From a checkpoint of a small transformer trained on Wikipedia: 13.8M parameters.
Each number is 128 + 24 x the weight over its row's rms, rounded and kept within 0 to 255. Layers, rows and columns count from 0. Numbers have three digits each. The size before them is the row's rms in percent of the matrix's.

# layer 2 MLP down (transposed), 1280x320, rms 0.137, rows 387-420, columns 80-119
097:064145121095136176116133122157163144091130191123109171124156107129107137103133096123157101111166147139111110108123094124
102:146145106158128115108106111134115142104091141114113120143122151109144123134126139137145113084120206125116110106090114121
089:126130131147115111135156144080112102115151130136142149172120165120163116132113104100118139134102138122099140110095128152
108:115133110153131096176075082136134120149149129173161092153120063126136154149109115125127083115130117161103132131122106126
090:087141168126130081062116118088068135112143139123139106119143111180084164186142126162135135109142107110152141112154176119
101:178130156140115115119098102117094142065080106154152114118118190154160124121131127088143110153123111129149156160135125127
098:137193143124109127117128124148167121118137149167107103115118143111117137137182152091140113133114132191139133149110150135
094:122099140116138124120169160136129135159100143107112145117120148137102165152185093099135103136165148102120125125076175122
090:152139116146142108117171116130101106123111147184106160128104142148168123123134130131146177148169109125117138092119132128
094:156122132123115184109130113134148093163100089121123175116167112166080163132112157151131130164150162136146102111152147109
101:117107111132136136135102118110170089197165096113086136135108088164129104166100124097139137143134113166132154118114137107
108:136112088144116124130107132097157102109072151133134123122129184096090161137121147130135100100112100129151120099138154150
103:185116083114092130145118150122155131118123132145130105158093128088114101112170163137163166126136117110108085118167096137
093:124128153103105128114119116114164131095135132134187170134163116136079124135128091095160158112150097143124153147169125132
096:150124104183145116095146149102134111135147151157140171119113109147146124113095114177118127105149142103100119088117123074
095:129108124139106146116112113098129149140161182134100127111086121127189134146072118098137134111089071109160124126103148103
091:099179153141124143117138145102131140149095105096155132136123123109109147170141133152120135122137129143080072133083152163
097:137174121176170110110156072129106141120126116140133138061162123116140094152089187173085141105119118177097154129140129092
095:182109112053169162147130105183121101130111115157108096161128112151155164137120152139156120139133118096143054117091113128
096:141139180112122151126127109145122142105160124180172143149137148123059150132080137108145147111136151156102107141156134134
097:179128170110101127158112151159104088133114096128103098133145135133123122140136138098121136145133123113177112130111115110
104:098175209117123127116100157118103145100093122133179126136150112151116085130105134165155127133118137123124119143154168105
111:170157092119144164105139166114086140115140091107147134133158125124099168137148109116099165099152125087135104161121120097
100:161144126118126126112117166161114146108142165130107140149117109135115117123109131157128152165141140074114127068125102148
102:149106145093093117140121125133124127090114131103105101122160117100093160127189125103130083104113105110138134175190152121
032:114170113148116120156123119094160137158134143112122134122128082131137147147077149138164163120167147134102117100100114104
109:131134133115171113120142127128132160109135116110131101088138129103123122130144165127142076130140134161084098137099080120
090:185134111082152126159149126121149137126117117121139158102119121104114147114146170120136150147116156118122080108113117119
108:141148137138152113081121134115126065150169121115143139120121191113101120181133128123112103126111109145136172153102152137
100:070159114123156162155149110160133105162170152113124111122123100109113128132151116132131173106108093152168147141122148122
099:099105092144150123131127138105134103124136094174168141128129115155153108118117113126124120136084093114108120125156145072
095:135111111093154185118126112143137139113123122156137130163141083118107102119156101121111126124088147109115112096131122156
102:154142107144082133094158144137122135139173127145098122117144123127171128159107134127125143124115151111111084133114149079
080:116169111106106118133128112123101155125156127166149170089104092145104128135161130162095070106069087153131118091123089085
# layer 2 MLP up, 1280x320, rms 0.143, rows 388-421, columns 80-119
104:165136113138118130112133124161143134133102122133164141194109138118133088149144124133130125184174110127119119105078122089
085:123118138117133171109132146092146133093117132089170126138189152090129100119122129104124107140159109122136144090144107127
103:151081109140125097149133120122129115100117141125117140120108082130123155126156149145104093144108092090160128149122126147
091:132144087199099112092137145153116134109140162113155101127149113117138162101184121087117111132167155137145106097098155147
099:106085118124101139106090109128095121130139116107105114099115077170152164083103104113140135124120150101125144058107080160
095:083122144141151136139164162136136100114139124136135148140156162142070143113167136121111132124114105112152132118099152127
098:107116168128119143096126138133145144096131076172090151131139137140092125156134090157104113114131117076121128131155102114
092:136136158143112108103105133122083140155124111183133114108166118127144162119135137144086077137121105126116122113117121144
099:093108119106122099122125127113099102159160122148135110092176115131126111094132129154075153108163123132158139159096080113
101:129093088156111148088124059140153089097128096124104153125157087109162127116115076126091130136119141104141095110120105082
108:081110141114104139152136123116118121136154147134093144071138131084112119140144068145161110141149122083162091128150151149
097:131119113164150102109071170143123116117156127145125152160153116138157173142132171138149167154141153144099110103165164123
094:142158165135125066147153092146132074130130133122097084138155112090158145123153087132134117106175118126101116104189149110
104:144152153130126122147127139151066137141102168120111122077114138136145139095128163114132114112153135136122091120136123130
097:080140088147117167080092188097124094147120178111088129140110132110139121130111117083156140126107140139159139174133112152
091:095129122143132134086110107106145124130091120160105129152156106178112113125129108118112136142140098165149132180122124168
100:148126171130140107132150165157135129143130142143130107123170149120098108137144154187170141142162100182114107115131119184
091:158108113095151144108120121163099134152130186173162146136160130145143173145125126121094116118146087096122083128115127140
097:110118110059129121112134137139147104104131143128116143109099163123105153141144139119120118165109148134110078133158142143
096:112135119129099123098160100157111098127104135125115129109195130122081125134137124132123156112148166155107149091104117149
099:144124123142135130147100115157134145130111123124128104087108115137128139140107115127145106057150135151129153138120170145
108:100102138127154158096129148127127136141121114077127123146171130078099155091091116127127145111117171094122109134069144080
101:151142127193136153138110127090128125111150133167121150126125108125098163106134144112121153131087104157149085106121166111
104:104093132121089132135124173120100158084151166117101112122140099111135172147140117129121126141110099079128133141131154107
030:137146155127135129165140138145136085135172125160125083118090134116099119129131126109109079106135131163151118136098179118
106:127086176153122106112122098103088128127094148189110085131132136121119122146071109134155182145161145132096161145126102146
090:114155133131102151120125064123105125145132117112129130130145125122131127130108119150149119115115125067166076068132144127
114:142081147118134100155150140141137076097105161130150106123128132137144090116126100156099130149145108136086106139166180146
095:112126089109116093136123160138128142171089125102126118120099112124138129128088150132098067143159184154116167130131105186
098:126105091122106154111134094126131113173115148140132131151130158110123104114141112145140161075160175133150160155149112108
091:162130092136126095100119139122121155118120110117152148130111124154098110140142087117117124116125130158122127102087107119
106:141146146179121087107138118143125116096136153094144101128149157119126077114110137144132111147138125099164158140126128144
083:103124173133150187130139117122103131107117150104134157162108126120134133130109152093105132136148121107128135157105093148
101:140093134140118154102163142124159103089112065153144133116110117141141128137144140150117111157147147093142125078124155102